{
  "n_layer": 15,
  "d_model": 64,
  "n_head": 2,
  "n_kv_head": 2,
  "head_dim": 32,
  "d_mlp": 192,
  "vocab_size": 8192,
  "activation": "swiglu",
  "norm": "rmsnorm",
  "norm_place": "pre",
  "norm_eps": 1e-05,
  "positions": "rope",
  "rope_base": 10000.0,
  "rope_fraction": 1.0,
  "qk_norm": false,
  "attn_scale": 0.177,
  "bias": "none",
  "tie_embeddings": false,
  "parallel_block": false,
  "init": "trunc",
  "init_std_qkv": 0.0508,
  "init_std_o": 0.0,
  "init_std_up": 0.0508,
  "init_std_down": 0.0,
  "optimizer": "soap_variant",
  "lr": 0.0061,
  "beta1": 0.95,
  "beta2": 0.95,
  "weight_decay": 0.031,
  "lr_head": 0.0101,
  "grad_clip": 0.5,
  "warmup_steps": 200,
  "schedule": "wsd",
  "decay_fraction": 0.936,
  "decay_shape": "linear",
  "final_lr_fraction": 0.1,
  "batch_tokens": 16384,
  "seq_len": 1024,
  "doc_mask": false,
  "train_tokens": 82120000,
  "steps": 5013,
  "dataset": "wikipedia_en"
}
Each number is 200 + 20 x the weight over its row's rms, rounded and kept within 0 to 999. Layers, rows and columns count from 0. The size before them is the row's rms in percent of the matrix's.

# layer 10 MLP down (transposed), 192x64, rms 0.201, rows 10-26, columns 0-63
081,219,217,174,187,233,205,196,245,192,220,224,211,225,205,176,231,198,199,195,180,179,214,262,213,201,212,187,217,191,252,205,180,197,203,176,189,196,208,209,198,226,188,195,201,175,203,211,182,201,215,205,184,187,188,235,194,171,227,186,194,186,219,173,226
120,220,208,194,155,210,185,178,189,196,187,187,170,205,211,231,191,221,222,183,214,198,204,198,189,172,204,232,192,194,249,158,214,152,215,202,192,200,215,188,197,193,206,223,203,204,195,185,199,197,185,218,185,236,192,214,220,214,217,210,191,172,158,195,245
080,217,192,200,157,196,229,225,230,199,203,215,197,219,193,206,175,217,202,221,208,212,161,236,214,187,200,173,230,166,200,248,221,202,201,166,206,214,224,178,177,212,194,180,189,191,184,204,203,207,218,185,196,223,198,216,209,178,228,230,232,180,219,172,199
092,209,197,233,160,216,184,243,186,194,202,214,219,199,223,160,188,177,190,209,175,186,223,197,233,206,183,205,190,207,213,182,181,218,187,236,220,171,211,218,190,221,217,199,183,192,202,191,205,232,164,213,201,163,201,232,188,220,197,156,197,197,200,226,195
092,201,199,203,210,188,200,206,179,206,209,185,230,209,241,176,226,172,184,182,194,204,197,234,198,186,211,227,223,231,229,172,163,211,188,184,211,193,189,202,181,216,244,205,207,210,208,180,209,195,216,234,210,206,157,213,212,184,192,163,181,197,243,201,231
110,186,227,218,211,198,202,183,210,215,174,206,180,192,225,183,177,151,182,209,183,150,218,185,194,219,197,209,212,204,196,192,169,184,228,199,210,190,211,224,180,189,237,204,171,233,179,211,223,209,188,210,225,187,185,210,170,226,166,188,233,221,220,204,197
108,226,193,210,179,195,181,202,198,204,222,209,183,199,202,219,222,233,220,210,217,200,170,247,204,196,209,229,172,194,238,188,214,192,193,210,154,195,228,203,158,215,206,232,175,184,209,191,171,198,218,206,187,227,202,218,199,189,238,194,189,197,218,193,243
111,218,220,166,222,224,214,190,212,202,204,160,216,213,177,194,183,195,218,179,205,192,209,223,205,187,210,230,200,206,226,217,205,185,202,247,219,228,205,204,154,186,209,178,203,217,215,181,190,183,215,212,195,249,201,198,174,177,223,176,186,198,210,183,247
092,190,205,228,233,240,216,166,187,194,186,207,214,201,213,185,191,212,206,226,187,178,191,150,205,206,222,160,238,189,185,204,215,227,227,185,182,175,183,227,219,170,215,230,200,199,191,203,235,208,196,166,187,193,196,229,206,186,178,191,212,206,202,208,175
102,187,215,200,183,210,209,171,195,212,208,215,200,192,198,244,230,230,234,193,216,172,158,227,191,213,188,240,204,200,189,192,198,175,213,200,185,231,199,194,212,207,178,186,218,199,209,192,174,172,199,182,220,203,184,227,243,195,174,203,226,183,244,226,195
079,229,220,189,182,194,216,208,240,232,248,214,209,210,187,208,213,177,169,194,194,177,210,241,209,217,197,208,211,229,182,201,187,230,162,188,226,187,220,183,213,222,196,165,207,197,204,198,230,222,219,184,181,218,183,210,196,164,205,194,194,183,236,201,201
098,195,181,195,215,185,180,216,199,222,216,213,184,220,221,207,226,204,202,174,200,174,177,220,179,191,233,191,194,237,204,183,190,187,194,196,203,190,223,191,180,184,166,199,211,201,201,178,167,212,218,227,211,199,161,196,230,266,214,223,186,186,232,175,215
071,188,204,202,210,198,225,178,175,208,181,181,213,208,211,185,218,169,214,206,218,181,182,163,197,216,190,185,213,179,206,171,216,210,233,235,236,192,173,209,193,149,203,214,207,215,230,179,170,211,206,194,203,199,252,199,200,214,189,193,202,206,169,239,218
092,192,190,207,168,238,208,170,186,201,196,201,216,235,165,212,219,203,213,210,206,172,176,189,204,210,219,204,172,183,207,181,195,195,192,215,189,201,242,198,141,203,205,191,206,224,220,197,224,191,213,219,191,205,246,217,150,213,175,206,176,215,207,200,208
134,192,205,200,208,198,196,205,238,196,193,186,224,175,213,207,170,186,179,174,193,221,213,167,173,229,190,193,214,160,167,255,206,184,210,206,211,191,209,182,221,207,185,186,212,241,179,229,205,208,209,180,222,188,195,158,183,210,183,206,225,223,198,180,177
075,198,179,216,188,195,187,215,202,199,203,207,199,189,210,235,217,214,207,198,201,200,190,271,211,206,215,228,184,217,217,198,215,207,170,186,177,201,234,176,191,254,199,207,188,168,169,214,196,219,205,166,198,228,203,220,185,176,233,193,184,209,216,210,228
091,200,175,182,214,201,163,172,184,183,226,206,239,179,190,230,223,227,186,201,221,207,188,174,178,214,202,194,231,202,226,190,232,194,202,151,222,184,223,194,211,219,212,213,210,171,207,220,233,208,186,196,169,216,181,204,213,212,211,205,173,168,199,200,172
# layer 10 MLP gate, 192x64, rms 0.218, rows 11-27, columns 0-63
102,190,229,197,235,186,208,204,205,196,209,208,201,183,236,198,209,208,239,238,204,185,175,175,212,206,228,181,202,189,178,213,209,227,213,209,175,188,225,162,203,212,190,211,154,205,201,203,233,198,217,193,212,169,231,189,189,179,167,202,226,217,240,197,217
087,212,214,185,207,222,246,220,198,225,214,154,190,202,209,221,219,205,185,188,167,144,201,225,183,188,218,189,177,202,196,191,188,193,184,179,184,179,182,207,234,214,188,165,190,184,154,188,199,207,168,213,217,189,186,180,200,188,206,193,213,197,218,233,196
118,192,183,159,208,196,210,205,240,213,199,156,219,221,197,228,211,173,217,172,176,184,223,204,190,176,235,244,211,204,193,188,222,208,190,186,216,193,182,210,186,209,199,200,230,215,196,215,223,194,203,222,184,179,228,199,221,206,170,205,199,211,229,198,250
090,209,209,246,227,184,200,209,204,204,169,201,208,213,167,214,209,225,189,207,216,224,213,198,180,215,208,221,174,237,194,222,197,216,220,177,183,191,209,193,196,193,180,171,203,214,149,205,182,164,236,202,207,204,181,167,196,234,183,210,228,231,209,212,216
106,205,174,194,211,210,194,217,210,183,222,213,225,194,188,223,241,242,199,207,220,229,204,219,184,187,213,196,164,168,185,225,211,228,191,170,218,175,221,201,222,210,192,180,245,206,219,220,198,201,187,204,180,203,219,182,186,175,236,199,196,233,172,183,217
093,204,193,211,189,209,166,212,191,170,211,216,198,206,193,212,178,207,200,214,172,172,230,219,187,158,233,210,195,189,210,231,194,182,196,181,201,215,195,207,203,196,205,201,161,239,204,197,221,191,212,185,175,198,166,183,230,205,253,203,250,224,221,209,204
110,234,218,204,199,191,194,167,221,212,177,236,217,169,202,214,229,212,187,238,203,206,191,207,190,172,220,190,182,221,225,206,190,219,218,191,195,217,198,165,190,188,210,191,232,242,205,228,195,199,195,223,192,198,172,160,185,183,189,181,190,245,186,219,214
087,199,180,215,215,168,179,197,230,199,220,222,191,181,227,214,208,194,192,253,210,191,250,209,172,155,194,239,191,201,223,196,202,185,168,190,215,203,211,197,191,176,196,214,185,194,198,196,200,201,172,204,197,191,219,170,205,227,199,230,174,206,221,164,221
106,180,177,245,186,204,208,218,233,222,205,214,214,201,202,221,198,232,196,180,187,198,222,150,189,180,208,159,183,188,196,233,193,186,171,206,200,185,180,194,242,194,197,220,214,214,198,228,204,224,181,189,173,242,210,229,199,204,189,204,232,200,193,209,217
093,147,188,185,183,213,173,195,227,224,165,218,241,217,177,182,198,207,167,227,206,242,192,234,207,195,178,216,211,209,169,193,186,214,170,202,219,180,195,202,171,193,179,205,182,191,206,198,198,201,219,205,209,174,182,195,193,200,213,209,198,224,239,174,209
098,220,212,221,160,175,212,186,197,192,199,192,193,175,206,216,200,182,214,195,257,211,173,210,192,218,218,211,215,206,200,211,205,269,189,182,225,201,194,204,208,191,179,176,216,205,176,198,220,185,153,206,201,198,189,214,215,170,183,240,219,208,217,195,196
075,197,205,205,189,254,170,166,172,189,215,204,201,229,200,179,189,237,197,157,198,223,201,212,235,191,198,202,200,209,177,213,192,212,198,203,189,207,240,183,209,220,175,218,181,214,225,230,235,208,197,231,214,203,155,180,211,205,223,187,203,203,220,207,189
103,179,205,195,223,199,180,227,179,202,204,261,164,216,206,182,223,181,212,201,226,224,220,191,204,218,180,212,227,218,190,203,168,215,188,197,231,194,209,206,175,201,212,187,210,215,199,198,225,199,192,214,171,190,135,217,197,197,191,219,215,224,204,173,217
091,201,235,214,207,200,202,222,206,185,178,235,192,174,186,225,200,171,174,203,169,214,246,205,186,174,200,190,182,182,159,203,199,194,180,216,174,207,235,205,229,238,202,224,198,224,215,195,204,187,211,239,220,206,199,222,198,193,187,202,188,223,238,216,208
078,174,183,201,177,173,205,173,212,184,172,170,173,208,182,206,185,194,191,195,146,201,182,205,195,201,198,211,205,193,190,262,224,214,209,191,207,236,201,211,195,195,173,175,204,199,216,193,226,163,202,201,174,200,208,203,217,218,218,175,183,201,234,238,188
099,191,237,190,203,181,178,202,170,175,183,224,213,168,242,206,208,204,192,173,200,195,189,182,211,213,207,198,215,182,164,217,188,227,171,195,193,180,182,204,224,218,200,234,173,202,206,192,218,157,209,251,184,187,206,177,191,210,223,198,182,175,185,195,174
098,190,194,211,200,224,199,223,169,206,220,174,204,168,190,183,166,163,242,198,203,214,231,219,190,200,174,194,195,192,200,214,202,237,199,195,220,207,211,184,198,195,205,162,227,206,181,196,222,193,233,154,201,179,236,175,211,181,215,224,216,197,232,221,201
# layer 10 MLP up, 192x64, rms 0.21, rows 11-27, columns 0-63
119,192,194,199,245,199,178,202,189,178,216,187,200,199,188,190,154,178,214,239,173,145,186,221,197,201,204,179,183,207,188,215,238,173,186,216,176,185,192,167,181,199,202,193,211,177,222,206,202,196,215,206,230,191,212,225,200,200,167,167,195,166,192,207,190
086,153,227,193,183,178,188,178,191,164,201,172,200,159,197,194,184,227,189,176,204,172,223,209,208,228,189,207,210,193,174,182,156,213,205,210,223,179,226,202,193,177,175,174,183,201,203,179,221,206,195,189,197,219,175,201,221,213,171,189,162,202,226,187,191
092,190,206,166,180,175,226,188,195,209,209,199,211,242,205,188,207,179,211,181,190,197,211,208,187,172,202,184,197,201,234,181,174,192,161,179,220,231,222,233,203,187,182,176,196,224,206,249,216,204,220,227,205,221,205,203,197,208,155,225,185,234,190,214,196
097,206,214,220,193,229,218,193,222,203,206,179,197,224,226,221,143,199,193,187,213,219,211,234,183,219,208,226,156,218,173,171,183,200,219,197,188,188,208,161,231,178,197,198,228,208,197,203,195,209,210,166,184,168,199,175,200,211,222,202,188,185,233,207,220
113,223,198,184,251,252,175,209,201,190,212,205,225,178,185,208,214,214,190,220,217,232,215,201,160,198,225,190,213,185,221,213,189,218,204,199,193,204,208,201,190,196,200,162,234,208,220,217,211,186,203,203,163,211,216,155,239,203,205,181,203,190,204,207,234
105,237,225,195,206,222,190,215,200,173,187,185,220,199,227,221,200,229,203,200,190,211,195,184,191,190,193,218,248,176,226,190,217,168,186,213,203,196,157,178,182,154,191,199,187,200,193,167,207,214,232,199,168,173,221,235,203,194,218,224,199,192,222,182,205
108,203,203,189,199,191,153,195,192,180,192,195,191,192,247,212,218,192,148,190,187,223,193,205,215,238,240,197,236,196,202,199,149,203,196,192,202,179,180,227,209,207,196,211,167,190,192,214,189,169,221,211,228,199,200,211,221,232,185,185,201,182,178,210,190
098,157,202,227,195,150,204,214,198,206,212,223,220,215,194,233,226,170,215,189,226,214,166,214,153,219,194,172,210,205,178,166,192,208,197,192,203,171,212,203,202,222,196,190,206,192,207,207,177,203,221,221,231,189,191,188,206,220,210,192,161,194,218,189,166
097,196,200,190,208,174,196,193,198,230,185,240,157,190,245,190,227,187,155,190,234,191,217,234,209,193,198,186,201,159,200,202,193,195,190,201,226,180,173,212,216,167,210,193,191,176,207,201,202,178,213,222,173,191,204,168,191,199,206,243,195,195,204,175,210
091,214,177,227,201,166,187,159,199,200,181,219,206,219,180,204,185,182,159,214,214,205,223,171,224,183,242,191,172,225,196,200,208,212,186,157,203,224,183,209,184,202,200,222,179,207,187,209,157,218,198,194,226,182,195,191,182,192,169,183,238,211,195,208,189
094,173,181,206,170,232,244,192,214,200,180,195,188,219,174,220,191,179,206,218,210,199,240,204,228,222,209,179,168,178,194,207,233,178,210,203,213,162,213,193,207,197,168,209,192,202,226,191,220,204,196,190,220,213,232,207,198,161,190,180,225,182,194,238,215
092,171,203,172,176,201,196,175,232,186,228,192,171,231,185,179,191,198,181,185,188,168,194,225,221,212,212,176,172,205,212,250,195,201,224,201,204,229,208,227,201,212,197,191,199,202,169,198,235,194,199,181,156,187,180,239,210,204,172,213,185,186,213,188,209
096,187,220,215,195,196,199,197,201,210,179,215,229,184,189,178,254,208,238,209,169,170,206,227,169,188,195,210,228,211,216,181,196,202,153,211,196,210,212,196,223,170,186,197,158,158,196,206,177,229,224,217,184,227,187,196,216,204,192,193,214,189,213,215,191
132,195,217,217,201,207,174,173,184,213,184,243,235,179,174,205,204,212,204,206,205,174,235,215,190,200,239,191,220,194,159,205,183,220,194,223,199,202,164,226,216,201,202,190,219,188,215,228,195,194,211,224,182,205,205,222,229,186,255,196,215,230,212,214,214
099,204,235,219,239,196,215,213,201,195,203,197,217,200,219,244,198,202,224,201,203,202,198,185,215,211,188,167,204,187,168,214,190,171,183,189,193,192,201,210,195,195,217,163,220,208,183,178,187,190,239,240,223,188,243,192,182,182,234,207,217,164,188,186,165
096,181,198,225,171,192,199,210,200,226,227,195,146,206,187,182,182,186,194,189,212,207,218,165,199,193,211,207,171,185,163,157,207,211,209,252,202,218,212,216,206,202,200,225,173,204,203,219,192,166,219,217,231,171,224,177,198,180,183,205,195,212,215,183,212
102,216,199,214,200,231,207,236,206,233,197,172,232,225,212,218,246,202,176,200,180,169,176,180,195,179,197,194,201,183,189,187,198,185,186,155,173,197,170,186,195,204,199,205,169,211,236,201,205,193,208,223,209,237,194,175,230,215,208,200,185,190,166,222,215